{"d_model": 512, "n_kv_head": 2, "d_mlp": 2048, "positions": "rope", "rope_base": 196000.0, "qk_norm": true, "init": "uniform", "init_std_qkv": 0.0244, "optimizer": "muon_variant", "beta1": 0.9, "schedule": "cos", "doc_mask": true, "train_tokens": 593800000, "steps": 6465}
Each number is 500 + 40 x the weight over its row's rms, rounded and kept within 0 to 999. Layers, rows and columns count from 0. Numbers have three digits each. The size before them is the row's rms in percent of the matrix's.

# v: layer 6 attention value, 256x512, rms 0.117, rows 109-127, columns 0-127
# o: layer 6 attention output (transposed), 256x512, rms 0.318, rows 109-127, columns 0-127
# q: layer 6 attention query, 256x512, rms 0.105, rows 128-161, columns 0-127
# k: layer 6 attention key, 256x512, rms 0.108, rows 128-160, columns 0-127
v109 095:483467549495489482513492562485422551555476485517463495521473540541554517528489495565444521516480577489464514611498456475463498437486488560481425560511415462557483435450484430496517509525470512477583455560547479521516530549536568526516501529460477478507490489556492447532474467506470493479573506411468505568614500434566503442494560536509499487478434506549464445518489517464489577429455
o109 106:514480447495546440491487458462490490527549482460461463410469447506481561476482514506455537473523583475494543487439459561419458574478457470443511501555454426572535559490431466481525530544583533504534458474528444489532568512515497527463476553462534539468570526508527512504543514651491482504537551497523528552509509495546512458482513581482536505533510464502521517479528508486413544396473
v110 091:535501485482436582519439520478503446435484483538491516455501535555524494512460506485535457424527570526491463462488468490426512523497488537530531513470455503443495462570577439486532469505494515562438504513467476523483441469520453532535505508506522507450508485543500498442608525538374462497492492425564442578484519408548490518531608500469503466578464529470540522543517481490523475530430
o110 106:544567462482470514515449508476555529442507531527465440499514529603484474558446468478498526453521539553530463496568500528500466497483566480507485514448544536492499532560574467508540435515553493467551480438482514490507430506488482493490498564487454501548416462550469513491563524557461540562534525522538517484460465471403552511502487498541535515492529416487526530485595532535581503528476
v111 090:453546519540506530452530472529539537483540499479504563401589532497531527495558531486489510539578512520518511501501512494485458460597521513487475442465507487568504538494538481531494513525475501525467516456502531507431584467515517489523469521552470517429480501506495499476487461494568442487509519514432473500469509512526513563490480477461446484520606498478523529466485538480582427461503
o111 105:499445533448552527486513536541502534498516461468477540508514510463531478492523537559472514465539525498444516482503474454536501480559475442532483480516522509554438540513564584532485506455512411432454587517497491539475591589565559574468491403523531571498520551525400485467477521501493552559453540568510443426469469519542537572552520454418492424500582490479462538470544462502525519464509
v112 102:579451519514553555518494440430483477553517513529476533542512503471460595568496587508442521576432535541561505450465534431482525514465494530524580521516510523472460539506537481470542509544485478513469523551467516500444535600506527547531603514483443479515541477541545449513486443428471463455436487535506484465546488467518489508448542548516518479453601455512526454474555494519505434504470
o112 103:523482487479569463529548459487579478541487558508452474468486500514505511530419564436424459544471448473524493496474496471487477539524522552566516493470525414441517563522532498468473494493583532591455465526457529492479500548571462500484548494502502496544515457533483518511538476522448481453428496535457487484494493498463496529493428498500577420525539494493492400465531493499503504444442
v113 101:451569556480517580502570444475443458436444490450440451558502545486541554526547467548526496529553511570568458513494521485509515518512503480495503517488455443520440519551482482501560473499478394459539492491473541486491443521496551530518484505518429519452497493496576549440489531519484451508536445505442543475514537485494428507460463516479539368470487416517489537574444501515499517533453
o113 104:512488441468476435517476507506489494501537480462544464493439516498496616468490474530531488542546489555555495508566505508542502533494507500494523497534534412461546486541515504582565523496566398426482544523510513443520488527474568506485437578480399509488582497564485508410509553432502530518552514490427504506444477541439451447512522544441511466470505479504531452505498589496485509503466
v114 096:561505518523498509451502542554504569540455460467546415442608404505470542571410457565551506497505556537552522470487480526550478514479507434541484488503532525492482475535439502568469542500489522496547545467504494471484515456490483498498475485446539487485448480508507471523519541464484475470428503514527481513544416507477522464516502498374540532472447582554575494551551486522547548537470
o114 108:548448502525473578521507479458458494475514506443514536497519488501463487436505474522460492515535455469545494536515522525507550580485525489465478486491441480496535522532453505546480546534520454511523500458543517552514460446475473542509563459499493512491517519528444508491539597500496479514490513503498496412515465497550496458485517469406483524431523572537507467526540541516525513534444
v115 090:520503544509529434568554442538455499487505507469499444499497463467491608499514493485478515509465565447505540494573479528557486461428512487494524492533520508479570484481475471545473469522536511442483583473509494507492509415504510483539499489479478492506449536471534474476465510516453509499455523547512538542445487533519518464481481503524432545456513555521536393472589480557523511531564
o115 107:497467479527492545500513418500437527447462472475539513579461501552498575484529576523461521454429491525462475462493458498485559572494620482507502488511531463449528487430499450557465513529526557400455501504512490561531535483487529458557487375546437485574430543456502443549535497543494541498441526511491544617542436595483528463454522490536434521557526524486528381550527440539526464534483
v116 091:527494529487444421373487534456526556520582501445463478555508441532452509446541417480512567513509491482495526473488451498512444465548522506435546462496510530453562474505511510454427513514449493490574531452508565494530489476470476468484496390483495542550531554507426466530495495450571472567497525495475494485519501550514586547570493493507500474460445459522379464531515544542423539410464
o116 105:522473539484482477554471549494515555560524540489420521552491512580423476504531536431532543532538478489480459495459501521481422448521491439460578546548534550506605481514515455496503508501446498482528432524524506499508490492453477487437555484449513535495500475541490492503565572480567478566531543488503485485486562474482565563491539496524498527503534495469458544511507457465529534531539
v117 096:488454427470500506493488563467622521514428477513464502498524477527461498544476421496559546522543472499521473481495523450550478508456480470474541475444490520469469491517494509513479412458572473531529530473538459566511500416556443507448462484471541570509436525473535547564551554477475463452491531498567438460468517522457447521485487491488597532596504497505527507488459441493470488457494
o117 102:519516457501495601499440498474468539520492537496464514483512468493552440556464516488535509539481476519510513469533509443523426443446517504482449458404541495448393491507504485538430549556467483490465524551495481552538545496561470495425520563464493454562527494472541497451546533492528491493443482497486496510516459494516450478501540472462542551452522428528534527496484542534467461558514
v118 095:528496491545532566492528457491566524505430491472472518412510511484484499479505477508524514520518520578502468430459540476555567459415499530445524486464531453582464465504581447525489440408482461490493509521477510510568522597506495524447459474545550455494494560470525558508521552465451480406477472535432496477518529517501470468454560452456586525551485504456447497509451459468524471544490
o118 104:487476505515518542492496456481484477514551497440460497473561498562555480513470475507512529475508493558551476463477503400514473454522467470482458511517486489544467542495560514486477528523424491429484496495515484530479445583539533452503525481518512491419460507449494490462570536558481491461547472547448438517501553560541469457468535520542582528476482425547419465559461423466528447470542
v119 099:457544479519406478554411567591528494464484426447577513517474539445529452501556441462494507444470478477446481541566500515515537564513487505478569499529517523477531467454496511483457486433545572463605543505496425512480482509528490450441440499508501512532545527537477513522470424445541515594471477509506468544474479524508535534506480539510417483428595546484502518487498485548472445468533
o119 107:456500445489497396469450580520508482496474514516544490454540502563556506529568511495455446506471438449484428465485411559530519559547480496533582486554485526519485502489477558487483500511434595521566534533468519528434503477521552452500435541539451582410538501536466478510564520431483512485528430549536450491528486546572491466487474534432434514442635525479534499453522501429437453547525
v120 093:471453563512471490545532474397495476464473452485562416472533500475521492494532503538484543475509504496554511529553516496432465474476430518563446502511502456502497467513520537514534507489519492456532529563465484523432451435538587539541511468495519569422466501538472497508563602474499492446531553489536534452515461528487526489564475572472478507482469523490552533534530427510506576494488
o120 105:486503482515487512506509446437479499546554432501505544476491510507458499469476484517512503553554465488510564556497557572460474500480471577554560479499477482520442481457537575485571490560425507445512492507513470531422531497466560488585485475520507548447488419501488508534496564476508562443535579431478444509541499501446473410474508525484478561459464434467553595492454460493476496502536
v121 091:531506456512422484497539544542547503458590519606540462410513526491479491457484474584521445569453474450521523492530509542494512486537534525459527465515515484468497554492517443509470540505537468505509525539432516541519483532425486497452507478477421429496507553443471473480461529507491423551503513487515515567392551504560524575527484453565549525461537534519468572545501557461573393497483
o121 104:453466474522486466500519575517549480490490575507521459486535494463496493449542435446481471415430481547491509551526543520494475525567500518485464498471509490466533519486553492529470500484538439465501481534475489501495467469442520468487540552530490504549436522443530501464459481503516509483525521471537474536425544514542514531503514505514554548419520458496522535519523561449522443476479
v122 098:551493487497484510473470557548476542474542543494527526488525482470444556449544461581447539473545574474523526478440492562483519482505486518543547556587471444532551523518530536576541453567442473497481613459563468525454475568480489452489521468474409476574490521503448480465469432445523488517525488543511514475496492503531478498551513467474408453506466455531493486497489443520485523589447
o122 106:512523453500458486587462455560504514603493521499488520482526482469452523570494491480506516596522474526500516439480492582494468434543508535509484589550522451527471511527461500546491518504416419509540534524462468518453518434555510430512547508479483437521502509504401529499482489489482467481500547533486531461561535499468486550496522498592515490519495457485473515533493489520470499558493
v123 105:441442542475535539492468418414521523482479527487549514486536445487517476478417468465468495414477525548486497529457505528564477440472514511496486499430409526509501473562546479494508595492437438556464523530470561498546523443547500548485517450455509512516395524527465487510536512537509540517454571523508460500546467517533503437457484534480485459512456485446547528492456518496469481440462
o123 105:518464482471525502473454485496456475565561507527473543485549487525435440476499531506526429495487594466474476477481523497525394522541472485524495491481486459542593511509539507477452495483432533491445491488520597454489477485502452465485544462489450503489422491518503491477482474516522468455492458508546408505549460529488476477491514523401455530469500485479530562520460552456518437470514
v124 095:531431585519578547591547504478487477461537493559464513521479450504473533525572508520518482495501498531551482468485499460438519515502468492505535518485508530472587552445510507534482486474482519575504455524525519540540569503485512487519547508473507522453551540594525481446556503514522503406467516497571472472466534439421541456554486481456498528426490503414462500616557432541555497501484
o124 109:496504533528507484489503520499490452409497439510510486434530460564497488516584532528515529487440509527523515496489477552470472522487518506542487579501467504425538530513457566487529487513551550521536511503512469517531437475456529514516478440514484532443500446522530488500527497488502516430485503563573478518493522417387524425531514504497472538437457549451505472571526497418547524431444
v125 092:502525506509464504480472467434414484460551526492509476578508474451524538526507515554468515537536478508494522479508490523467443456455473399480477474455479526495484498515521548448552490582501450534415453514446555551549501489508607465551513489485536451448511624610551478573481511485519529452525502452582486452486495540460485473493484537494464474454539506475516463552471449533544483542500
o125 107:464536484528523578403524494508469501475554473484474475524505466439466504542511495483528508541552459542464498467489517532480484493494521446512484469482490553514485494463536434467451545561588551606481504499483539532502519516527520524473541530409438442467488622528483447556512524513468426487422499426480460462459455485418467410467448526502497440433508459510596485498472537536575479517548
v126 109:566448444453543486552505564555430517517476476442559553547469546496477561475525466457489535438435519519494558507507538474495547536490409522514550483488499481508527461518487446510575476540550510407475506490580435442575572612503521534441550540496478510591500545530514466463455449476527498497515435474522534519479502519546529431511524458524492534449407543601482549484528457533544480481440
o126 105:537509501466574568505567427496533467529501512461631478511513519487491516462491507490496545462495474456465467486571499509510500480490477492535497479475452406500457502585455532509511525500529481466525471507528458447539448537465534515526502538497444490580512468509516407461500478477468553619462389476493534506518491469422481458508587457542546486480513528550486590462576541466474505495479
v127 085:501512482511493604496598472482454497514443541503460462489482509468452518504474503459555491475507470570504418574521505544544424567469508480499456508530471533463529556555497444507559528471489480474512401532500460464480480487535531505585512462534463450471527526502459427557489492561478504529468462545564534469433510470540517486463524452526504468467507486480518512539517441501468499492524
o127 103:504477514464579457503479483463523515462473478533511470480521516452533527485458492471553503489479468607449426549419510531480487484463525549466509516494498512472465502431517456477503497583433479555536518559493455484527452447531533530499491383555519453478492516458491440533429497503548450519511562596537457429431567527480504473459574514535468481560489473521482519513531454476494529564544
q128 057:523506494515515568619551446604433491506597503535541499493470495451480535447465494531421504523515514515581499466552418510534503583431478482568507444518565503457539551443537504552461417502392521560475562540423462497504509415494588502442532551543518541515513484527469526533490526508519531517596526506509511560536464493473462514491503500468452492456537509524502511521412570555526551513565
k128 049:432496488550569589533504391578437422506539519457468501504511489527483545497432498633543414559552481539505519452487494483518531471451523449567505512515536500474492526474480486524500423510410476527492452542514476545514532497476509474476571513582501555521547538518500461483505480562432521525578471449473535515488458451521496554504407468491454528389505486498487488478463555557532537520487
q129 052:441550448396547503525532446459474367461543515478459595557475528525493502525556461507421453453562439491521501517428549535514471581456492531514541468478469433536511522496524468445456546500421506539485414507462541487518504519437459497532472521550456531529468470443527457542452577538498488508522467472528508547552503500509473462504468523486487527503520485483463515494526517531521448540451
k129 041:437467446474541504466566638477483491512512530466485466523482547529479516484514490472529549497551471482498543509542537499457470578466452455504501469518483509546413517518445493482502481467487552457575469480500527471431553556485505539472443500507491563475525574474447503498440531497543462462574564453556508555501549510527513509512499448526490536526527571453556497450487499630483457472517
q130 054:541545507430466432516612490326515477487481466530452423557573512522503498458473523479523477507532486490460466458496534451535453583472520496467514500499465515503515461490474488506546421543459494488473463529535521481572506548480500505526465512567494537516523510478493479496552562527513453486592477413474502539463529510544541491443448521509513521497497502496483538484543568452512440549484
k130 048:511546545489540468397566438445509482539504556548445480544544515548553507504485555469518455528503489489491489496580541467509476591510491500465481521501503552487491553478486480462503437518439488474509481499515452414567556516434499437479466569509514508467552456525523551554532560498426466467548476451564469569554517523503463539572541497487545456511500504426513446487465554556517480530451
q131 050:510541525511572456445420615459579476531429594490476523506458566545527579457427557461465453539536510519430539545501457474479482504557486478426464505511521473544466490433539481531497512532449475503543554443528461572545434500432474490472466520545501498469534502486515527507548454447486431471460477516512472572505475529451506528497551424493528463479409462521515504517439414534496538489507
k131 046:450512550583551520484559485417596409532563572469457491492496518547522530467482484422503491546501503553467460502500523440507504454519521510449479525532455486521460504520464482595518525550509473551508440435550454489499507506531472541519494460485471457576499503489448559525516456490437460485467541544474511583492509504441490535458572478545508436556504531510513448503543432462571526509481
q132 051:628542488515488415457424549393463536590475598501567463463433443564438496446500532474509469509529511459534516495523508428530445499540535533463520458536507524478463492426558469519427448512479505528499499489502472441566468511460512476453460508508533463435504502537451510472502458517505477507436461579499519524470502465474547512492477517523489496514543475459481411509475450501461528514466
k132 040:499500510580468438519543406442489554526419551491448561485410483522493434477503433498504513584479546487540441478556519522529534464493557518517472436516517456472478493496496500531521548550472476539472475467508503444528435524478526492490509469529458512572445578491483512502496508528520479507442434498553466541486553450454494441498494526550535567538540521428489476583496456448475563501580
q133 058:555567470552507476640617433525494494483472441455520514470484516435484498464492496539553536439430409559578466430529416512463504505500480523403508477506547484460514438455422467545500427480466490501475456508391486451411467452495556499461604515563587619516501481481485477521559500484521490531470513518500499551514512451534534515469462478509426490465553563486579524471444545622501511553524
k133 046:491488430437518506535474522516503468524481468480524492471463494452536471535467475557545506512454401467545508393537507515491470423449530467512529467456601497489480452491466484471593485539467430483525485519428533505425529487491575485485549528597576566503515572408559473543473497476554562510545492459532514458489465483466547501473469583508416541456564507453513505466548529579477427508540
q134 050:489506501546473514549612454437559480454478454522481543499483555494426472529472489534598527535498446518604448474533508537465524464506487532563505490488555595496533457504472543510537544554404472424532520551498492529516486516555564505552568574532537584488494474419492496529512515487519460514505531509586486541543512443540576501466429554491483500435548538465549598486431505592523501531573
k134 045:465538446432463518559507459557420421513486491547570460565457487421555476571398506561525476482477524490530534466532488532448522461513503403498484615477529554470492472489477517510540483570473503460563473505438551545458513511425524515469559525541533554515529490477538457515491492501532533477590513458528507499549461577515478522511455504466482505464532478501493567530486484560472510536487
q135 052:501457457542458600610602352564514444527541461536431447499508505507494535566539446508499500476529550531543460503510501461495539524484512501571478516444457512523565518565465455496506507524482470486517417530506512547446457458501548491573546488519473507540454446504505474496550433522540524555568450458501475484524490493580482442486446538507470472519467468534550523551505543520567536518540
k135 045:625495603475451508613525497567509571566574519541521445495512526473530562487460555501484507454499506482539618508473483565413502517448460551535518523444512526481562470489475533482403463501474554496516416529479498491457513423426503477495578536478525555426509447498485557520555483441475447492574517483446504525491503512498471485615535489475457493493506542541546458528484478631520493511472
q136 051:524543464427559520532578582454392488506465555507523552470524495493456467461502491464459609495455486467578538443529506585533445535470529480433524465549507484455521472434459610506493463513496482496521511494537504492474509529417475522421498517514565461553414519501550511526483538499500535523454489530542566515517513523501478474469536556499546466468484506529497477498518497507479587451514
k136 043:540502503542459502467518500412514468519513462515457497494439528490491474429503453464511522563506504510502511414515579455567529551463495530397493468538537521492485580492489435484490500535492459518491544536546473495546439508461521475547534462471557448533484477464458499445525576489577504549453526526467505511474496508394517529423530525516517464487493515526540471459501457523488518455508
q137 057:519540478445534380435453626438530508512538504475561522424493499477562470470457525460526481492489464525484520502507497516512517484507530553424463553503561499514485392470539480500467502497507502483491544471510513502480490474498479448510503482484495471429478537451529495490473502452546511454454564578489522497445470511398500553501612419467558489484593560557535408526506496475480506535452
k137 045:377549433561531433509500443408534532556492476458456531466502479530547456537517550502518473579467470546523512502519508477538555497529553523447526465548499455497497520478494475503497562433487521464483561495530491512496494489483563464562444561473390505527439514473515482525478463515578517551532478489476496453460504612416480516411491451518567487494561473604523545476510549356524459511501
q138 059:518433534530443527426473478523520482438477543495507452520512540510533458514515539500499516563471545445495576530451536544490404484465542563491511498460540466503502499487445513468526509531524501491499401505514447513515521513519512538531477501537468470522424483548461450505537441540507484504527500491503452432517536506472547485507540480504470432545452464485533477521604530393480482554418
k138 043:474439528507486479530494453506455483437435547522560577538558567518493479474503532453559506536469516561527549413493542560508494517510508493512471482514525511516505558540535568456517589492516520521488529498520447536515477539560500519474522485516566562512419432570479456498526500491503459485484556552448401492480500467538493413446545480532516445485487522468487467508469514529512498545349
q139 054:562479500531523476483549620488507548582498514542548524473501492478520489486454526380459568538481480505527483497571491503492499516487479466524518488560514556523517476423514563534542435501513567555476523527440527465589483448433432462437513425547547563437533513478437483480577569491524427518506518469488558566527442521491526471502578504469532457495507541518503469460504475511452534558403
k139 044:458502450552518564451511587438548467571469474486449528448429464588460555430500417521531565597485455465517413503564548525561493462482454461481507512558458532468480510475533514576521517512506497478457539484477516526604491481511470478446498474547505467440450531477540483505492567527521485551504477491496504531505430503483466550494510483519540485478497470487533462453573483507446546547487
q140 054:427550488586575516514513354459562489524489505506447512456472488473469522477503469490518490534451534497444472529535540456495524488503561506485474553465482433493428505568504491507476611433523501422494461462450570552526430509526471499553471513488432490460417559524575486512489516534502525448478527461488408388503487540546432531514493460417549560537436488487517480497507461478525461508485
k140 045:563516499540599508602497455560544521550530534520523496574565451443499553506425532512485502449504512449440500537489477513501583596508526542494474467453460454555531470394513562464469515444478494457534461546495520502438470407498489515469478524521531565402475516563455534520478494512427508483484551480589475509517494471499516490586564457444569468574498594565529475490465406481532508498500
q141 053:571536606537443526516517446599478457442477459514500505568526537570563458490549473533478508532486467407498509506487441504494535541527508536491557522433490462494554533488487535465482476453538501529466442467529471497549470539497530496507518472523469466510466550549437410462517447514456469514472513429512469480548460470532466489491511521417507453524483526485563461480553464455510495457422
k141 045:533516483449418432515529522573528407513471486537524509535490501503545487504494465548518541512519446477502509479611499473526578473488490493426520451510515507460589539524555555533515512515570468513488515573546379512532431485508489450496492444516490545406465497538368466527500475510486488464512520534499432556507470434584544451486480530488500492569517541494518456506449506566488509472422
q142 062:546460525556471466525540434646519542514498435532502460533530476529523554480517555456559458519577457532494452490491448470466521517514485495566485506560488551528570539467474474445579527507531540512499508473495461493528474531470472511556491496497455515482463463531448418485544471464524494531507528436460485495533474485570496442493489523523469529534479466494487461483464495468558481543491
k142 045:487433533496537538544412502666487455509468482534534496459497577525544501505547490509512446511553456487541510453511446533492437421579527478499488489537512536557545460508514484470498482530539571504475492450464502501444468483547412535535511524492566452537436500492627472517487476441508514492508520481482553581578468489501488440477501490529470486521502491434460545506481497498585549521463
q143 062:540524502468440501683552455592438436493451439516512465557472519493459547491461500452457534507596492541596468425514539525480532572482500468499464453405542523447553588492507534491468463585445482578465579504447473492519524477463480543450575544526546578425555494502447561484508491560478499508464456521540549523531511418408498446520510513466485520522485425494483537500508466515456474527461
k143 047:496517460438470505547482495538530470512496462485447411541500500554466569467459527498482534510504443533514534440545535552446554534421497471494443452511521577447514482591524509493529547551478468568486484557477489524528601478513503550545496526489524482437509541466423483469490540491439488498525557523582548539522474433449561504543563518478396472466470421487512457511525467579447471505457
q144 056:459587518502523479463462588446518453472443610437518486497464559442487459502480561550532413556488415497419435488489523513565502459455505537421495480488495426556481445458542493534496534520547502527503540507462487504486465456520497574526558469519551491461499487504609529511486511577486483516517493511484541432538514538480464499535470428489577588468519478487511532601513520406556458512495
k144 047:492435517470511511561557529518399431506459547508475505524555504484491521563438503462557506461458454489447483548452536502479502578561558490461512492492440461571486578512487497468507489417525503506539438462528532486504490429504494562494459520556502504433419551497524497536499449518525452435468545479481473443505534586508481464555467467432528525468546514528563562513465517473550459440474
q145 059:571506546491485527429520445468590493544486496488436492448485582495528489535460542594475486514523544439462497513436579514561461522503515457511559497449470456476472456533480506515575553509540513497473412454497495581526463498469551475515510498536510434499506557492461398548505478497466520492502524554510501495457491490508433558489491478500529502513478516528542441518512454417442515541434
k145 046:608503534484468470530598501524562467540485469509516483442517481443520503414416549570533461487565520427464506553467517586487560500483458538568461483468526464460572430519517548482518560500509471472511500492538459527571443495521456523485536447502550577475434511538512500509494495446403488505523485533499489592543489433528592457544533546545544522525536498531543424489497473544425528537420
q146 065:437460496476501562493532472493539488467497470502472484541496566574505455535524495542446508496495537477472514489505525487515464545470520478481526521474506508471512593519469548413529545471571511475539438534513490500508518552491548501517447495524494483531482486509504454504554515497502514475501471528470418474472537480498496462370480508507493514513438428468468461536537503469497494505461
k146 049:501471586494506520555617461467551489491526508547556505525494472517566479503471540519504527540538503449545542413543529496555550491412507515485492483456564502433535507486559542494509573549486465520533502593516494444583447525534530510453506460524508514509496478515443484507479564457494449535496551559474408619520443461461537471444572548495534490517535489404528474513509535578481487570420
q147 059:589444540475476573522491494610500452555543465559584452562554447555512543511475501529496552586523488491512529516484445470471523554491455489519476503428553533429509566469509459441506382517435497530484526561444493463533496504539497492470498521486462531522521526589481471492539453488523519594530505430491516526513489466504490476502504530526465401476418532467522514461480510538467548537465
k147 046:495494545527464542504531477625530386462493483463504475503454463537525532519529417545515483553515507483512490499552447497513530456532469514488506563525483522448504492512510457542465459532485472539463541539437469516517492516542544471471517497467477436590517558524460429423543488564464509573469471483506565537517478423487468538479449531564458436567517486460558433477565548468549573468541
q148 060:516433497542464475483535524511528479530519441539538484513583446496533503520527526458479563531516493483553578499547452517464508584551485485488552449538477576457522460473496524439505529469492539455470563521514572453528538520413511488521492472486472507478483444462442511441501483485567500584504576517510470507414472430536483431440484461461519438517510509474498528416523504520526479478419
k148 048:472490537557506548464511454489497438457504496451554518447509465567511463460531509519514520601552470476557540508523452499503513442514460491399543448552509554456484430500602500530544446582527459472443520517535506468525459534474523470532515447461477473525529470472514573496483436529529425535472477517498544520554474414457459487474484483515522474547539467479471457512506417568512529480475
q149 063:573538472503485459511612512504439459523503458470535449443463465497492508463510470496465537446515490549503494480542452466458564575543444475503462494467517492517493495469542432524467486449436517465555592487392520460525442408535472485449523491432535575479521519518502539454549442537469453567476485553529492555515532520503507479547601496515587521473530527508416565537457482551452438567485
k149 048:457468457469466564439487482480454500506497486481521465456508479421460534504527535510473523527498480547529537491491537493446482557476496503517498537487492470470450506581526465436490461541479503455589493447472521520403527430394520550459422529469494428443514604455507496495570485518515436501508463507539495461487600567399514477450572487446562498466529514450459457576569528483472442553556
q150 062:466557394561517423477536566454480468470458535536482522504524441461490507460458450428543492432476505534501498505464452481486471440546537504482454523503462530590508425535485410568429525431465478451511548456523504524436438481525537516456467476448512496466514501540521522490503473508448486480443480543567461466514499532532524517545497440484574543481585506579531580488477506557565483464487
k150 045:478576490513450506537480461518437546423537552499442488523550506517447496504513447490535530450494484567434512506503526428487492501470524490513481528511475482536497500541492509458476480479503482475520533479533522573468551574459471512494470494476431546458481475488542491566543508567523478444448506474516541365527539546467513488489496484454483542555494506577489529476474501569502440498459
q151 062:465524544533536442420447497498574475447458539454497517508524517536501444470435523471574456485513500454449473493530482584458481513558546529447481518531492551504452524537460547488543514495489541605490502506495476492443551524420513486552434431459516410497479498479561495547485557544407488449509476533544476485470511540488457511475479462537532514475483407476435505482535514431495493521442
k151 045:467487552446500484470617523569455450477497550539520472484619433454511554578480511483516458505460485432474491451515532558525542427521496431473534522492471452508456459487490464411456566536463453535532495482489483501541580523448490474483460480526510462490459539513495539494453534491491382432432508630472499564507522509501468474538566497526525514539458510501481554452556518559510433534470
q152 064:538530475457481521492516523462515444536546450507563491492503467519518598534498425501422560485486519559515586435481484515408543557447561526500497492413461512502489468513493552494508486563442409486496552508433518497556528433476421503472471492492484535453502510545461507523479501512559437553465540546494480518496559430499500436601559492503451497530509498503493501502499521512433405541496
k152 050:535561498461542556466505461449524508545555457505569506523489551481513490569487501536456563500493485482507441512500572548421439497484550494461500514485549491438445547521488564539490492514539547535498482555472494460496496460509522474505500454437487459488574499498515466547558502496541493473467514521512500509485562504457543456464532455494457489484577446480547519542507577550479447530541
q153 061:510622439462495449519551549451452435440486553564508563497481522533475468439477544444506584498544454539492489498537558469508454507466506492517481535518540471444496531490490470525418503488454464520515521495489443492475539481491503480448532509522585533453534516516454517483439511537503482514505472518544561537484569572433553525570532478475601485497579488489554474531493543539439470522531
k153 054:474517407507493466490534495475535578492498536525512506552508528406526518425475515440510474415474501581461457499484568487566459586508502555485474574460475488449461543503495508437453541515450438545512464444541451520514504479459471485492474466527522523448545539509476444499511462487489522502530442576514466454452515514486517514465518473451516511439492544488516450532549569398452505525514
q154 061:494554429556544401467470602436465518521458532489457545437455511506495496441481441460524507509447481483495417447502503491507437465580507506532478514486510480526453466491500463506497544475446459509564545474546524537465469425475464517435537511521532480514447507541529583531497529537495484464502453574528519471557524521476470477550479465522555543555539506562505535535417524527502418522533
k154 046:558500513564539462425544534517432495565496478548478479496509526465508481442421471498575506429416521532447478426522468503486481516559483521531466518533542417502528499466419501481511560485507485504543509496532509481552433486456495488478495519544481559409505528520505506576525471467584514522534596549505454453449489575495522490500493511555517520495522504573543570441480487526504473521499
q155 070:440512562527536571506424485493573517462493498524432494535459588509517463562462518570498417507438535436475479532445522524507425514471581552460517522469504529442459515460476541496516538599515509545484375514526512549484544490507556453507466498501475440539509490465538469514468545525536553415513513548493498493490450462522456486471441489525465467513451490468459459529552446455468519513465
k155 048:495519510507473516536533438491527431526505499547570489523443514498528502490520590515519456531557503422562462458539498577582482472455494503436478538534547564431489478501493465515442560579523445489556494558498464503455473440547536490461510486524460501503486543498537475544482515503479484481491472612532485610489421490536506510517477505512517469466560474446535453435486536567441509546425
q156 065:475484443446431513559514510459432555450529541557450486487515470501557503504477483404444555521521402526518545504470487524477421512587488480480522490559485554477456536527479472481492517449455456466514556487439479469533509451479449399465519523469530496473499476497450573476450487499530466484526493490521557532551577530533489493580478517442483518498494512474498539488510486611562425492522
k156 052:515488528473451563530559497476445455480485532541527494551579470451528469500447509481502488486536408488460555506518520502475503545505525479480507491562490511430497553473455544429539568503535517561522559541475463499594506470472491483438526522466524609459532532448505522524522468478552481441449501533581493459453614547494475508537513565443502528468538492495544468502537525558554478516486
q157 066:423487487579504505620610397625460450467502467428433479484487503467507466482542525527524518491576498555488464493470442487498505599504519510457500430471557468415449561533469530545482549473494457499526489441502480552481474476462567502471486535534538548524512512542528457530455497527469549460508442457561560485520448445509538484459446518529525517521525513584542558499510447500486507509502
k157 051:607447521586518527550530534526559479517515455484488481468531455495496408438517536508461528498532587526435492492505417499534460583422516505474447461471535490435539493490457479563508507556452504484541448537507466494477493533489510455506490483475517584484534528504448487477516475548435465502545487497566499571449441416506536552487437486528491404528466536544534410514465459474444484525543
q158 075:448514604641549508478443454523583478456474477513504504569438561572516489503530479585502481526472531421468498561470514564538459537452570491486540481509528534471447544488489587497520570553503552527522443519432486570472541509502560409531470481514482450546455508509550425543466509483520520429556492469487505527497493439516457499422501474511458492479397506455501497498528455485492578531431
k158 052:555526531564507477509577409568531391513495502540524470449436453567515531498528497552550514554613482430565522418521480513609493486492439517504537506564544523474479497443522528537480507501512540516442534537518513484506503498581501462464536475550479485494448468456465460473522560473525516575493507536531534576458466479452546544507459481555508564442559471437535487442494498560503525524535
q159 060:542380551436524546542479402567575452516528482512539439489526444480480513466552518551499574490529527491524502575502496528539515582429514508542489522510546507432558566502456499484526421560466537500488489491433494543564503525485516503517521529550482506511526500487511483418501494486475466449545511456459535525432473548482587508479431512507421496464471450500526499451560504532507407448466
k159 046:502506443442392450572474476505532506489488538430413502561535516488495407377532521483558527488517457542472520577553467509577557530491528456490487488487420545444462490551516497544480447502502421512565548452454494496492494470484471489469514512492471541549495420492492543460505526551472567505503480476546490522547533527482475587467438450460502457485538516505507511528451482445495513449555
q160 065:471523505496521557503546477470538446529479442427485501444468399522493482438481531560539482492585522479453510556539552455486550532432549534540482516503490473536517527529473436501537523475545495504501466568486535500464483536500559511520498452491472516431504484442499457481496547533484474495541525564530491542498508513436510566465532517548490520507537437541505495543528466420455554531512
k160 056:508484554511516587520536501548490423481502454513453558519459470487475541540558516532420481558525533524477488493499534580413541512543481520499526525498456516540524567494588455526524478498429484483556497511449523499527469517489527536554492478528499502557530557525457444433519530442455510549484498503528527482592494473484469475469568464555498483498500517457533522517534535479517582556502
q161 066:487466617532510557572506443648561466459499423492480491578475451453515500531540495565516474513476553464479499524490522485584518508540565417538488485595462526500556555561413465517532479495525608494502466543459480543468457539556541521552520491416463510558466503535499473445529457423591503479466494426511481495505495514514489527486475518578439564501441458399440517497520507439581523460518